config.yaml
num_hidden_layers: 14
hidden_size: 64
num_attention_heads: 2
num_key_value_heads: 2
head_dim: 32
intermediate_size: 256
vocab_size: 26994
hidden_act: "tanh_gelu"
norm: "layernorm"
norm_place: "pre"
norm_eps: 1e-05
positions: "learned"
qk_norm: false
attn_scale: 0.177
bias: "all"
tie_word_embeddings: true
parallel_block: false
init: "normal"
init_std_qkv: 0.0143
init_std_o: 0.0027
init_std_up: 0.0143
init_std_down: 0.0027
optimizer: "muon_variant"
learning_rate: 0.0073
lr_mult_o: 3.0
lr_mult_up: 1.02
beta1: 0.93
lr_head: 0.012
max_grad_norm: 1.0
warmup_steps: 200
schedule: "wsd"
decay_fraction: 0.877
decay_shape: "cos"
final_lr_fraction: 0.0
batch_tokens: 16384
max_seq_len: 512
doc_mask: true
train_tokens: 84310000
max_steps: 5146
dataset: "wikipedia_en"
Each number is 128 + 32 x the weight over its row's rms, rounded and kept within 0 to 255. Layers, rows and columns count from 0. Numbers have three digits each. The size before them is the row's rms in percent of the matrix's.

# o: layer 11 attention output (transposed), 64x64, rms 0.309, rows 61-63, columns 0-63
# v: layer 11 attention value, 64x64, rms 0.127, rows 62-63, columns 0-63
# up: layer 11 MLP up, 256x64, rms 0.178, rows 0-97, columns 0-63
# down: layer 11 MLP down (transposed), 256x64, rms 0.0841, rows 0-96, columns 0-63
o61 082:104059181168136154106149158113115170143103133193125188150114101090131104144143085148101088078166057142107159121135112150083078110099155099157145162173131177165102171121155089096119119148111106
v62 074:062172120068087118180116159101157105082141160150104090137132149073137127128130081156137170098133121188129110122176104134140118155096188203110120046110096147141155112089125155117137119165126103
o62 089:186091139196158127115092151155103164134064078079194184105083139164137138115108193144126148141132121110152093133086155158129132113114134059129069193141118102099096113139110116147109148117122156
v63 081:147147155073075083186085174074106132132164111138083138074120100162084096157143190124154153121098105160144163165152123112128109116095139080112137163108140134159136064155167170105160178099090124
o63 093:127100104185165144092107082189194118125145126084152145185110132084130179080121103166135135146159185082119118099147123173114114122151084191112150127128114072137122180080124121118100067142114111
up0 115:119161121144149168132144106138091121105123103144174132082121172187101200118130070197093149124205104128110155184122094107090096099107130091099131129142138195137139123073152144070154102131101141
down0 111:126164148089152124174056146137145141102116093125140119075145107162143103174143106135101103162097087135082155133124149116122150092111230141130194146140077121176126045135097161093114132146137158
up1 104:140160105160170105112141057133159084152124087126170097150142109180139099117164115138103030095198092114118128088133157118119123098160128131144103081072154184192108151128147100132137162131138157
down1 084:087145118080167108117167155150129154131096148155131140147096150142129120093150119125125083194149127142059143126095088097143102089138064082166121124127114175179047169155192168127100172110156126
up2 099:131163173140112136167143113119178129129149110143197084102137130093145173152113155171098129164077134154088126172075145077102153102112082154129085120138176056137097124190133163177102124081097109
down2 072:117135137108113104188096101105094153125108121122066113169075098180114160148091140152127140065220122104125150076122141186104129114117182100054149136132134173108132133114152191164132116134153114
up3 093:099132175080125102138133155128124080119120172176123131164162155158101082110079138137167155120119126111080112154160133084036146163103134130147181068146147125103107095163088143166157190087172131
down3 103:142144076197095137158082132144143113110117114141184159043120168077134108118155139142165107128107147197168144161136137179078121117157148116126076153120137122122129165118097112076115053171097119
up4 104:146075139093121124115113140113144116132151097064199078152171134105108172130132110139113110115133196167097191142095128084118086155155129152126126162130156080162127187126144100154104197089093071
down4 091:152133103120079093174121140159126213126154118139093162163087111096106150173080139113097111177113132122162093103144107185130127134139125066094125107152149157124168119155150069213099132066120111
up5 105:147065108121142107058192107135155102158147129228087137148113149163128081166184166121122125126092115136163134129127100085179150171078111109139137110158137131090125141154087132084118096141073118
down5 106:139188135116121162122163167170079208113113126113169166123138179137135173144073103091154111158135144143110073181097099110103109120102060113114110121122155099070148155110138101150090184101096156
up6 106:172114153133154127124155089134089161120120129164147128134133110145105133095204119126140088052162150130056152174109142112114059075152043141154130103165089148101122106093155190117103147132143155
down6 122:116161095164129133105116159149113085119091192083130146104104134118128104146166140150054113118140093106152112087158110119133172122077147120118107177097102248160128122095088180146167144147105155
up7 083:140124146108076180119129168174058085156090164161135128122111159092159105120138129146129092156152131119070156122179195074103155158111132088144139080133075113111117124110052122128146189098157116
down7 103:089105081182108164168083194123124056085130132134168102088133100176143107138143124114108179074117150097134154200129126168102130155112141150142119151105131068159096134127118100088178118103157179
up8 110:142126070121090120131138141096058144172175165137075119143115103134193174099106100131160142162089119118146136182102159139105119174158132125084107150148162193066083093138097106106181096097121151
down8 102:132137156111140128173140095151112156073123147128113132164099127135121120169049079152077108178146189099174120134129102147085152146125136128083141134124099175172142125125195157170113066095081062
up9 092:106171127122140133183087158153139198064175126138089069082098152110121093131104175142090146122125108112089166100173176112122143120099112084152079112104137107201139119189099139110136146148115079
down9 097:173165084156143114194141131150076133156142156133162126180130100157085081101079136155132120125107188163123104124152130136118112152053090131064087094119140150176124114134116064172139159135068147
up10 092:111127081103164092051159128164110140138205153131142124100089098175168093140141130149126136116142094147168112073106128136184132114059124147095122109117093178195125141117176177130137126090080099
down10 107:124140123159108155152103095133123161123085184168148105157174168105138138038139051145166132084120122115121097131150165137169199112170073145097093117140110137067165163090129091127130105103118159
up11 101:112157114160080116086100109079117174097101142186157120139165145114165116167114191102110196063162165092131122136128115087112115150150117180138124105104116125169184162102079091095107100164099087
down11 102:088209146165137204144163155113133156112101076154127167095169147136088078148094137116113143155111078186125108139134121132113125128084097130084147095111170153100111118118167088088052139129169159
up12 098:149109095123169142158159129158114126101122119103122080113229157079128136119144127150176086151142086177092202151117079122112077149107106137093129116169136098118071144145086199095123159111135122
down12 096:117102168087079144066110149086167114141162175125111139099110089070107107163164157119142157102142121138132094019081155127153172118161138176149135124113122142145153144128180069182128127148130102
up13 104:134115127110148118165195102117133133140182120157092184068176130066120138124152105175132110108112111139089135101180126131092121155191081090159139151222128144142116077142107109147088091108102162
down13 107:122107123132106118138129101152106140126083172109137182130119160107143114181087160168103119110124141074171123155124084120068137139090230139154119148090159140115071138068143078114143192173096145
up14 106:104153124098153137178038127116102177132128093113129099062103095096131138133159127120141136172181145128087118094052174165131097155097144123160085089082153132127156124124112130103167190146185140
down14 077:094196058165145126170177104119082118150149136119163182150136122149119104132153073103108149175091135159119078122132097110092157179107094146074149144138108153127137124141171059152056109116118158
up15 092:120180160101099116155129061100083115090130172140132146102123102144109104117141114154134175115159174115086133177179172178099150066120147155169121070140156126161182115145130093112156055116152084
down15 094:154141084168117093197109108111135158147136121115097161148117126134007121103105087131101156119112108079135138134171142155134104117158154181132146115097123090103104157125182162137102161174065180
up16 092:139121067111153132149124162084108089220157152147151124190168157092141110082153159125127163089103083140128133122106209133114061091126141108129116159123110128125117102149142096086082189148162141
down16 096:147089102169057151130076115116134102128130109152068126105081168149118085135157136176116167115120147092200146068140121188132142096183184161131132173135117104131096148068083147145138104156111144
up17 107:130134088124145061106114150128142134141142118141151147128170131224136078123099124110112115156107115136119165121158130162133086108149110155156091093150169027139124102134192087148134188120059159
down17 105:130145152138119174123187104109118086108147101096115082138028124090154154126171176138144151101159092094097172060139128105108169180131094153127143142091179119132165115128125151107189126072151120
up18 086:187152121105157159148161109152115138123150136154174071151153103108072097112129123116141169202126129127114155069122094098157185100139053168109171094106134117118115082138108162154099211107149120
down18 105:144111113105081125107158048164097150179104107093156094091168151107147113138146212178109105126143156098121125087166124172121102164116180105177082148108108118104151187086106162102144115096158134
up19 107:151176133090129107183126122147098203068164158114139113132134144137180106126066083161112106099109096122125141172204185104100110112164115104130092134174136132111119134182077147133141155158099070
down19 083:104158083133141146127146170099141132174105127112145134103146099095109130124095119113163075209136118140139095115110118130115152155069155099077186126092151126150088109066210086165127175124154197
up20 093:100123104110133125113129123122173156163169114118156125149142169068126117106137092089146109089168101125107158138088120069139126063101085128089184170139218139116158145146114105101194161142074180
down20 100:132110112131153088140159218070160129134157131160098132166156189134134083171128159149100175103070092095151055133150072092141146144103109117146116119118117124143059157152145176130101092109136101
up21 095:074121172169142189094148147162124130104171152109129113103117081060157121118114135184078079103175150102086151169149134122082090136092123164161093124123178157143138154136116125117095187158082081
down21 122:137181121127147137132091101067103179101085104120155169076127167184092107168109109147107144133095113136116168136115160167097148121149187132100137150115124046132103124055191164132074142153133145
up22 094:129117122108175119131147113098129141104116151177131149128129171161101073089206158094140164136123128165111136105041078101105129159130131132091091165152091145084055097157134192136144101078119161
down22 095:072092140103094132141148162166087111151152189104124134147135101091136131131083096105129101163140116114139108128162149106132123126125158138135112082140114241151217190136094060111088111116137140
up23 106:135143141103159078141117099179116114105164096108144105144159213150072164116138111127117156086139130099109146144088145066156118135135113165114145103171195108083124122146075187107086119080100193
down23 136:105147155086113124108111133098100128158120136146072163121141153170143127157156121129154130125110115087137172162165102103141095127122128124142117169116133004145080169127133232110140063121101161
up24 108:107154130144136107127154146146106095110156090128162123060155153164154105122089111133070165134119170094127155190133130129114152092109171174102154111056152141062147085156107158120215088099110165
down24 114:176080161142138140106132099089130101102069149102108077180099060115111124135191122161155139134147119096118146082066146145162148145162153164156115151188116037105133159125130163128081145150145126
up25 096:148075131110151167167156167083118081113108112131104188158136164157109122127129058134159145107116135111132211162083155126100150128097084149160124156109179120131029113134131075095143106148135159
down25 110:146104128130104156117122110136174150146118126143171075135145122092156145116192179112048134160143073188086075090156132140146116170111128132076139142133076084185150126108089128166144084118177089
up26 106:150090118143140138106138127140139134100171101095109133104157151153138151090143133140068113181155163119092174110090145163105124126127121141086153180117109162132140077159133023161174143033151166
down26 096:155160096133081120158144167121156110127122169126129157135126165069161158066058099102095125174140124083172117167169118096144120216107102115155121138142105106143120184083123090176125083137082110
up27 098:102094135147131098065201130140102084147211180127108112116114109117172145103117117149125072148178159109139113179102155146116079102122144105091130144131135094187124085129153183120136145066177105
down27 076:140146072174111136116132163141091148069123125080130152163124164166137133153162133125151140150111163160137029176162118143087140117139032123097115098096099161100128075131156150079132155142138171
up28 097:103139109065167111197136179074108049128146124196140138130134118108096090171126052151158131146102173134132114146118170131144129156097133159094115146105102135211113136137102173092123117132091140
down28 108:142147101131101162115112049233193133122117126150137086173167114156153131050128155074140136075170111098131138134145130125103083127141159143116126139117117152089169119140087065111150125150157111
up29 100:148097071064140142142119091083129093118114147150185172196162148117118108140157151169152137129099120072172117180099124187143154120110078146155095081119144160139133113118071096147092135174182142
down29 095:157106119137173146122094113177163153130160134127110121138157101157207101143079134117120088141139103147119125167156133127163122113144165093152177119133106035095090096122142084150143068161141033
up30 104:133122137106132093139138148123151171086120124105184137145148177160214123105178058077102111102139136156117146101177118077076158163155093146113094178126110157037121153172137132141121118112109132
down30 078:136149070114124097092145102156158103095144173097119105099090114137070155134085147142166108195098167172123093155119127145151141079135145091156185150133087156154059162083147160135063160162142146
up31 100:078131127071114123160115144066142139202110131101125126078146140162121129152116107159146160152114159152119196167188120078148100085070141149138144100159171123111145092117102068101144158074106178
down31 105:141184133193115095160098097163155118134149149113128187132109147175113152155129117134089113133111069069137116168153092081151158098132129121169165133082121210154128121071089102088115113088084170
up32 107:129109110073152146138153137114150105145151090153147076151098169160160123134120182167102118141133155125088183133156095101111191086153061204111115077116158104122069123180132109070136132117146175
down32 093:110114173149152159130123130107127120129105123142068152205116161156167112093106107088123147084113103124138122106112147110109108096097127069104222197126148102110180099073146143177179171132136092
up33 112:124083169101154132096097129158136136117114117122122089103156174138099226162121121137088145091135114115126160145125151119115139066093096200120072166110162129118109126151089214097148174144077145
down33 119:116123198142105105144133092116092097110144096122106080133128132130116113194123146212163096067144163061104146106161171132148104168173126188129120063098153089156163164113115136112133085112131151
up34 095:089124147156155111118115142089126130138131100152112107190143164111163180146131099117113128113095142185084163121122185152100103112054094166168107140130124063143113097157142137140166223091067132
down34 089:187165132098032164138122134113105107129127166123100100113129059117098183096110174162114172109159160124162155109128097149165126143166110157099147153147156131109121124133083114090062084142197103
up35 090:086137068122149082123171117085094167173027155194067168073119167122117155141161145155110123149116154172094117133130126155109124125107087114129129098176157098136107137155109162100141107159104165
down35 095:081114118102066122125158180194088070105103083105163132179127130111126157136132082137169110146155172097146125116115152114136122153140138134116127092078163056130110171133138092181079187119154180
up36 092:137103086131122156105141101075154132111186101106144117168102177115093146125136114101172117046075142164109147161122187113198161114103078105105073146092114159172111162150104146102163099168151109
down36 113:146114125165132105096117122114139134136121163168165150114159145202095056092123125101083155151098132153155150166133179095154113175104194109091095151129186056149080082125092091131148104106153096
up37 094:165175142115168077114120144088106160094089125146189153163109109073112115084141125154149174102075112121107129171121043149105123087188129166147141109142161127122115159113086149069102126190148136
down37 094:150087081105119085099145097153183143152140148088116112176119148082130145167110066061096069136116165130165070136212133144189132156123125169179155152100103142148120103131129130092146108156107130
up38 106:133061125084178096114085104078171093137183166120161183123146110176137162074125119111161094183135116077141117154147097131122132191169099119133132176168144144119157141066102117139104122172131094
down38 090:149157149122130106122121095170163144107085055199051133129056151137126148075147140125105107168136123128188112119124143172108176112153142121115171154125146083089106090137051145156144108167149125
up39 103:164122090120147119102088129159122193063076141205176102066166085111108154131135132139075173157135128138069112100166115115071132133168143160126150139151188115117102150140173084137137134124106152
down39 089:135151115096154064146144060177064102159144145158105156135199165100144160172118083096147109161133108061153132111114142119126140088124157123084154109087135073175116195128150121149112154086131134
up40 100:164124068108150063185107143119107165140149131127128148125137134146098112097104141111205085129148082121157102122139117146131191161119113128123156119178108144152102081133179018086106165155118155
down40 094:100143206106116137091119069119162098157128072159127071077120140093147172137131145175162122066102112160114129175114120148167111160160148162143140168130143051091158142160075166122105131094107120
up41 103:099089087115108118118057127129152143134074117108106124142194100150115139160164108154124159142155130090128184189082060150168151113135134145107136098100162155099126056184112108179120171177116149
down41 092:168166148118169090125149098158105101154162120128151089080095137105136171141140145133108094139090157082116093084146140092111128105150161161172151173101108087119168219160102188113128123051090117
up42 103:145176115075120149072120125061122201133151148160149133134163091158068134111079122159109111130107154108136126106076148160132163086139080122166132131131149100175083194176139137060126130103134168
down42 070:121138134090131109155065091082137104150157132142053120154150114098103090130090154160150128118093091130219163122133130124178159144147090119135095175147167058104172123122126145162118130207097133
up43 099:138093134117124197117161098105156117141126195157181079114106065156094134160119122163156115113177120110136097173154164171131154096067147117109131109146155110163113081089082128178116091064164154
down43 093:134093077111126095170203095159069147165132135109153166138157120101119098144069123160132092189127165120150064127138088123118138136131122195103120100143108093102133181185144080161089140092124164
up44 107:162129106124192135067191090114144114096152128145075108085122096119141130157154166113079116141157138133108157177138123111134143109095101148158067104131143151187064132142202168114150170114079083
down44 099:149167150144142130124072163150151133159143140058121096169102143136110154204123097162121100084108116116115151156141089075178176113098064151118128126128121181102123140111045175180096137097110144
up45 096:105157073083188118084198064142094161120106130184152148074146091160132171103151143145090152106154211104097102084131101129112130127141134140124154112146138085174139117135133112145149144077112182
down45 119:198109173100072101174113135131094142118044108159136136117201183070117119103090137092145147142142160103134136061097158119114163181099159124131152121143126098116114141106086097166157112125154171
up46 089:117122098128103081141157057129097155159113152152090112120209098166141148145146120117069158167176129172096147088114139148120187184043115167084160125089139111128156135115132109102122093147129166
down46 117:166159098125056114185103076150147133188140135120127151163145118085087123149123108119151117150149156119135072126091121143174159045149165156103122155089122084090141187099167146104129148096082171
up47 112:136128135122147087157096098095096108118107178193128092132178106082143114171141164134208152118077064115164110154117146153138156139112118187145062174115170084149127128158164139135150137099073103
down47 099:122121124072091148119139097213152157160182132069131126165129150159140115075134135115115126122176090155096138147199115135061080105114111068148182136164131150138088117145124081128133075151161116
up48 092:125150158149195119109130161139061133095118094147142078168177109127120153128189112117105109135072103107126104107145160140088084172140106172059170142075151130127092136097117176166129120093185086
down48 103:182138109088094079070141079134163173081177161131139126140124097140110106137161134132090122090177109142159151142184134184159116189083065110114118112142095163157135082117175100094099105169129143
up49 093:133183094150131092209145143099081166134089113183118124124221168086150112135135115155157124131132082058119095136122167128124142157149127138097079100153105149114083112156137079116101104146183103
down49 108:054094139090172131110123102184148078115191159078137116151175080102140072106113157128177157101066133157129158136169101183109114104140093143117173133147120085149105142113150074155149155158122140
up50 118:121080140064125148080159144135092173117158153151134109074134096107164167090120144151141113082111129157075122133125074107099145116177084150204147109124122113120196181119160133076115184132120175
down50 105:158173123124154144134127061123148121124101079123152192087118181099095100134100138105085174128125063141115140186121181171106132145078133136107148123128090146178028110139116155124178142135146113
up51 090:110100123110133095133061140093110111168126111146157102101108124188129063162079130154145158130124104140194080116154083202162160107092159140158102155098082122165067118146126122137093129191093127
down51 118:099122123124166167117195105056138115120154132133152107147103106190152172092164098129159127112127168090092150126146135098112091184136060129109101132164152152116209113135108081095164162066111118
up52 087:106149126193083151108114135085124094126114137109176164155175102195132179092137095171110152103068159117126148148086152137095121088117102157120114205102077154164121078120169110138134096112092080
down52 099:115139173149157172134147186089102117092118092155163153101121148097093126118181147131139142123152151107076142086068135145156175066144098196094152081088169076110075128161093144139122090134143164
up53 100:184134147108137138144151128159114086087133104116157139143182152152206071074128089115126079072135129095161143126159112081129143126151144122097055169154121163090094141185109154174127117130070098
down53 105:114116107113127131090148131192116169124149175183156132183109102097083145138088130098139102172112104174093079185107112146108153101111087153147130058143121137061119163139154136083083161142183170
up54 106:153096124125123145174066078101138073139104141191128063126165093099119143110147150163114152196158088047082165104074115144114137178117128125162146093156186162146138111125113125131126137107166115
down54 092:139170124198113143117165136149118146125133099085103133125156101081081161113101083149115182093098135191133147138163101137114181085149149071146094165177032148120153152114097122104137161090151116
up55 095:131079173118122139165116105114143161154098136126175149060167087082155169138143151132104088127064118087119142161161149192154083137107131145122127174129167134116074139127115147093051153165150065
down55 090:134082155182117099166141111087121144120113099113087114111130114137142134106112186166172086125183130042213098141125136161121164086201109089171139158167119122069134119127101092135141108113150138
up56 093:169151027103144109122132129130153152163150071093165171115146087151111159094139082140125159074115127145100131120141143130151115073105190129104131100126085141163107058143111175110180093142086162
down56 126:113141170049127123150120126135083112113139128156123142116174205159130193099120103078105086167144108096104140145083079086126110144116236123166139105128181096122145120173130132137091116142112117
up57 102:125123177152164136126155116176105169081119113153109067118186156092099125046151167166111155180103156153114161150093168136138101098153097152114144105144132039110126121135145146086105166088132084
down57 106:106169159073073078123150175081120106124097100153178179108124131146109131151131149124120143063138110135139127154117098111133112112088133033168109137117151216197136145129154183130132092127126121
up58 106:081098143114138108136162145124108115128141204030154072114145142122174158121137064139098185118131139130111155125135060131113122137092123190155162187137156083171148125140102137121075140083133132
down58 097:199163089180161102123106095128114155097103056141108106136151141112121084130073148084139151137119112169162061090172184172133181104098098132111145106106139194117128120114165126151128123169151087
up59 100:117113074126167070175101121136098182120132171145176077121137124101157127080142088158072089121135096121039164143113149136203158096164102128140126161103159124138151108182124126141120127136189146
down59 085:117149111144137153155170165129181107112163107121085160119107165057034107089142115160113096129119110076191099142163121104087079099148172097182147130123109168109092111131124180140120171148153120
up60 095:135132145094175126136162123088135136173082166131098133091123128107181202123115112144086081157125091135089142138126085119090137127105091052128162169138182151100108106135154142186101200093162166
down60 122:113195080131058106184121133161159091153084097148154173180184075111094093137124083119101139143141139139168100135124153165142120166160171143109062087124107125103147146149116076131118123106096179
up61 097:114164110153122092053169146098125149092102078091102104201177121128136154130169163166191112096090087093103120172100138174145169140098113109114106163062125126139153101128132094158119139112085170
down61 100:078117168121139137087089122157143093128149152138164145100104156138148150097108145092131157185107152163117145126146132090121046175149060106151098112195145114105084112124142211139069114149172092
up62 110:114142108105114139112096108102179065113183157084192151071169117178098153111167080113154137128069081190145137139162107125152090133107178106123129115099137163166083096124107140076144119173109112
down62 130:111122126153131116142126100136175099170172129115118145065113119208140086106145101117073149130111111153151139139139152106154115107158199145073137148185202139144097087127109127108152031105105101
up63 098:113085109060138074114147107136099164116152126100151084132140067039075128115090134163168152142223163104105134148114117155103136129149080131099111146147107147154175167170158132123174144127115143
down63 089:129100117107140100088174127060118169098113117144123157145124184132151126162127087114076175130092111181124102168154100107127146132091184059121146168122089152158188103099117165098149098181177087
up64 107:109173155109183038146190117111091127168133154070101129141173118173202112122116076132106129109168079133164151107116131173126129145115133116122137055133126117154102148109092179096158100131168133
down64 090:148171107151106160105174193143116116118124152144178157184072121113115162125081085111125133201119136150114081165149155134119104137105092141130059102105124098138115110145172065144056170129087150
up65 106:124114126094169139144107133197134133135122083136154178089159072118092157088149094170166141108153181084084117112086155109152119176142128169045122106070153147083095118122132155128153160119186151
down65 097:143098138115107099151118145110108150141146167216143128105116161138120139142080161099112105165123120070210180108108095109100126101098113070125161197179124109141130150129127146142075113136047162
up66 104:136096144132098077133165095173063137127138183135104126107132082135146131103130052088138126089104107106067185143133103203141099113126145168167132164123155140187155096109124105107146133202152100
down66 095:098114083054141104089123122158163122140140154138125102169153129127099110134109151194148120126155125144188094118091151071203144141143179118155100149119106086072110156098075117176111139198118088
up67 107:119092106135131177123069132124165142128118083116192099079157112136115109083216162097151176134157185110145110059085104116147120102104113207123142130101145132149157157105104130084148150108110165
down67 081:098180158122119123125179200151096126072120180146114125104121124056122082123132144072115112148162150182087109103110070145124158162104128195125129105118164149128075133147140104150090194112112166
up68 089:092100133080146106117135145170090116164123146079181086115149191115123195053043145112159132142109151165113141073138112108142113099112153159148115136143085120116166204155090100106108112146131121
down68 087:127140146115167099170176129066114098122171174100101097096125134161164108073132130097174096062114191119169121138097135120117170093095132120167123161169164192087172128109142069133150123082121114
up69 099:138078165152113127151132113102072100043089127161114086164185153113172125079154142125175141129120116093126128147121117139197114213166117151084121198140152100103093135115110098164109123115101145
down69 116:105135112138139154079102086209136197146113043128142141124126098122076117145078138135091116126175132144124149134122123140120135081120149075153177068139088161125129101154145202123189125160098135
up70 095:151140188128162142180062142119128192134166117134133102093097090174161121101140154129099184118075102094097116145121181112146140093102097141156073162095114134161132100103077115136140160196079099
down70 087:147117112165098124106149090182086147191128167117149154166153127057095097097145103086123113177127154113073079095144083153137130115086167147112193120139117162130109125125111096113101165128127220
up71 109:141132106110138110144139149115119191116172114152152056145115109134115145112182095167124071113221129088109196131082103167114096114106093173097158087098122181130112156142117091146144172176113142
down71 117:092110123135115189116111114097129158138139107126124145156076141161137098156190093064140125105142142158112156058130100138044089130159110070162181136127119148100128137121168133091203149169175112
up72 085:080129106123138153074090117200083069159139099121142065104143095109118144164119126155150141117115125140107128170127081112161106126085156122102110067183096210120117123172111186086158105127123170
down72 112:112124174114105099163138139124151107150109164129150145102131128132153076115131079107118092133137070135091150112153089173135164102075228125171097163169157090160175149104093121171116107044136132
up73 093:125124115168146137148066134109139114153084170096073113128150091127077148068133199185110175163124165148104145149138106191145093161116090127163154104139174143114159126116086065061133109140114150
down73 107:113122158176082099159123159063127105194147112125086141141112153104078125145103164089184100158138165155168112087116135119133090110134083163072163186110163098059135159136148127138116142121078175
up74 098:116102154077128117099101105120043190112138148150108121134122144105117130128134121209146137173099145110049074151082182152178129083151135122121138129182138111155147088095099130123147176104179116
down74 090:119192078124151140152127092145143126125026152108179122125093144155089077147109144131114180118089071172161133132167060130183114109149097108148125082157141124125147110146138079156096152173150132
up75 108:115147119126123104091110141167144136123138144134116147045115167132181166145183105114067119106111124185129110137188146089133129183075071146129167115166123137194123119077141119171134120093052128
down75 091:112128122144094136137075139120063129138116128159084081117098111104118082172121102115142104076120166110210150095176116165168139121139189182190167137112098130096143150080131122132155160114084189
up76 109:113103047087194129125133116143128143140094147091154103080178097138159168126134058202142101091094148151143131153170133136173141155115097173158165149111117107162157082080136147107127103140080163
down76 118:170198107180066150105122112208098159133153127115136097093158164154126167087114122162110143137110133118181088130071094078119173115116135147159151132085117105088133170112073140105132080154134174
up77 095:114065103190147085106155151110115163131153128133154130162094103110134125113171103129118119108189189106167188123150120142145142171089200106085080068122121152091113097138072139111151099132070144
down77 096:117077120139109153135115053154156129125126089122116117148107081122110181144119182226134118109119064144135106130132154142177124089168138166175122086194113068094162134180115113112117102104124154
up78 089:121124132182082143100142170149100177129106168136125100109090142093203110147165120142069107127148118111131152209076103154109184093113116165143099144140169172100092094073122072129125139166095109
down78 092:118131203072092060121132112124119166093122098136075059133120168121118122166151112113166131093141106096113156093108138190120172125191195106147124150110184096103115154101146153169140092112145160
up79 114:108097137082198116102138166185144159105111133154097116140138154114119159094128167152208119110090118146114131126163119153138145080097120145126108173090158073071095092148098127096212170142101172
down79 095:170130071166052178155100149090090134186154129112140104113184112118124144109150105138067165125119118140184120139092124110097063185121156133134144122147153143153167141076120117130110064125187093
up80 090:118164111161110099117153097063139171125150167204050097126080172189125127147159143111147185129078156126120074164134182084128102170068139115101101131101129143112141125144110148095141164114122123
down80 088:138149094105141121131190102168092132146152163138182085174103095175085103180114134114141095172144125078162113145168144137140148068126102161138093037136110165122106133170108134105068121109083160
up81 103:114125080037142112122166118084078135137145125150135162135133108137111143165165166163158085092152077184091130167104110102169157132128172140146114083115127080180122149182106077122138195147156119
down81 107:129094193135108094165106152162159141126081142094094131121106154079176139094151142107132174134157157069145119115130110152087108159167124107122174151087147112088156187067150044186152122106111118
up82 098:096163116124131173125101103109137146151149132122117129134186151065156137164137147101118163147087132179100092172081105140103149039111154058082177129137139143110143123158070059169134148096110159
down82 095:126125099181124154141101183096105092110111107114132146041125168140180132146131131192094112117109105151155168150085108117148027151139129166166119135127097137138189143096092170129133151111066131
up83 102:158112162067096143141172120133130117128189170157103088118186129124125082174088109124103122153162129129106159143136095140121117109156092194108138117063170076129123126090109084202145177185158127
down83 102:137141049138082172136086111117200141135160072125062150140095130123099112167101118152110128115184123109191142143138125157096144124160209119128138163120098157081093131079081128118175121148121150
up84 091:136111094136173138145141151120148149159145095108127170135149101135138072110191112077129146075160132131132163073079145064125127197042135092108110137084148156083166164162140138090131131174101159
down84 082:145125098147107132101091154148111143130106135106197131180179145130079082213080126082127127177097171157148126162097188081160122073116088158124124120093117115130085130158155107093173163121095117
up85 092:144083123049160175153148133106148197166169094058175116125159125183155097128129174119078130119153159117129080131103135122113140159100088072089130157084173139140160115141126081178123140125156129
down85 078:160184077169092181115102079142107197128112094054145121122142121099090125149103166153117109123129214142138122139142126152139131133145133145156164121105058110068091164114126132127129086188091146
up86 087:122172156121134118108147126069170148101105199138125074173101110149129201139098146128090169088101108135068115191180105174082115113124131103094112135122129139101133143077112172126122166060156131
down86 069:229136150157135118134145060142074168143153177145159116152111083158109183174096089124145104129058118094093069113141103080098137088109105114154152095121123139143151149141152132106099169146140156
up87 121:079176133113127144138126105141104132088087183085172112133176158153192082085131085172134153116118178104136149139143071087164109134159093147122166095185181083115111129137118084120162078147135091
down87 090:159144104180121170139100116187130102137128083100142197206073143112165097169135080126125135147177092095121157122157123124069153146108095131141128157089115091110126208075130105105133147098123093
up88 110:178159137150106103109102093119130133097161177230141104117124084145086114109150236120115149098177118067138098161127119118132142140120149090134114087075138115173120111148078124137153102120111093
down88 080:048110109176110129141175139115148123145099137118120175248166141091107115116087082132135126156079121178135118142124118137153137133107069154117063118149098144099110105175172094122108140151138164
up89 099:193090105116143143154130058111116097114082145229173180137125077149099128047177122120122105116100112130090112124121154118125144155144058145111125102099168160118156143128173142111115140141146166
down89 131:138155086161122130157093145150113144104081089120122137074092142114140121164126109152039097083133153149175155117109170204142163054075153142131123127130116187144144095080177144105113176138133120
up90 103:151140086127153105085100136128044069146138163074119140083100116164150120132135159135108158063078124110180149155095125135185113100100159129121100178106145175158088120158150136104197133162126173
down90 095:067163123154108206158126062091172050124164112122090115081117090124090121120161118174108134111181133123171140130153112118176154132153152194138099126168104123116171144145104142097106072116103125
up91 103:214114157119114142047085106125148140129113144248116131128120113171105154076124129131135114105074134152100112160109170101124149083132159100118088150109132164089112116107104104183151145135101100
down91 079:078175083094138151123103151134125135127108193120118171091178165109106148173134147055151094176128087170165071119149084120106132123110081176150113085150143112161117153104153124075072144147159163
up92 098:133110195101097129101147162060159169122111179135200140101116059186130128121122157156145156098124177150092107142134108090083127160106132136090190142197122109157106151111139145119093093136126081
down92 077:121149016135098123135118140178146121088052161100094157152151123073059137135108087133117103164115129130150143148123094162150149119165114188119152105164112139075173138107176118124120153143132179
up93 102:198111078121145111128124126133088133079165048153120089114144117159126112145186138126135106128100135099099134135167192086183103174133181110146099121135136159125155116139118066150176200123083099
down93 090:123115102174133113114165186121171095164097121110169134169064058072108149137123138176106148125150090101139116099086099161112183148166090159117187160111090128176094140092129101147133105159096173
up94 094:074175174112146106148121122070138161109153112131145141118112105108141164094157057129078113116139139130060089059122147136113111094131170113093090089139133153075160141168158179144157165161162189
down94 085:168089156158125105166100148177059110166132210143131093149184122113152153147098143134152125176062130115121106134154069107103119125089052148155174109107095128132080110128148101132099184119120142
up95 104:160144157151136144107147108125141179161104142167108133157099081171168141061125192113159164088150135105093089154074126111122063100158204109080109123119084138124142126151070163121141154116108075
down95 100:139148101196111141127141127091076133147169138119123204147117120173095095131122110163104147090118118159118121230101119095152125128112051169099123120142122186129096114093152118097116116160075187
up96 093:107083134138104114125056141148145138098135127198100166073120131111166116176140165160091177102066139132089107109169090092110071135155160145127110177121155120123133091205178137143156137143098087
down96 113:174149098145157129071186098143101138110130173095153105189115125144032167134090079098152100137146168114122127187147138145110157161115114150064154088113133154101139124102141082136082161124099172
up97 094:116133136132171057148157148091116121158133161124197118194105127113138090152119117118167120156074098087150096067134107141106163087099132101138171152045157160163099149100171104156116133090099088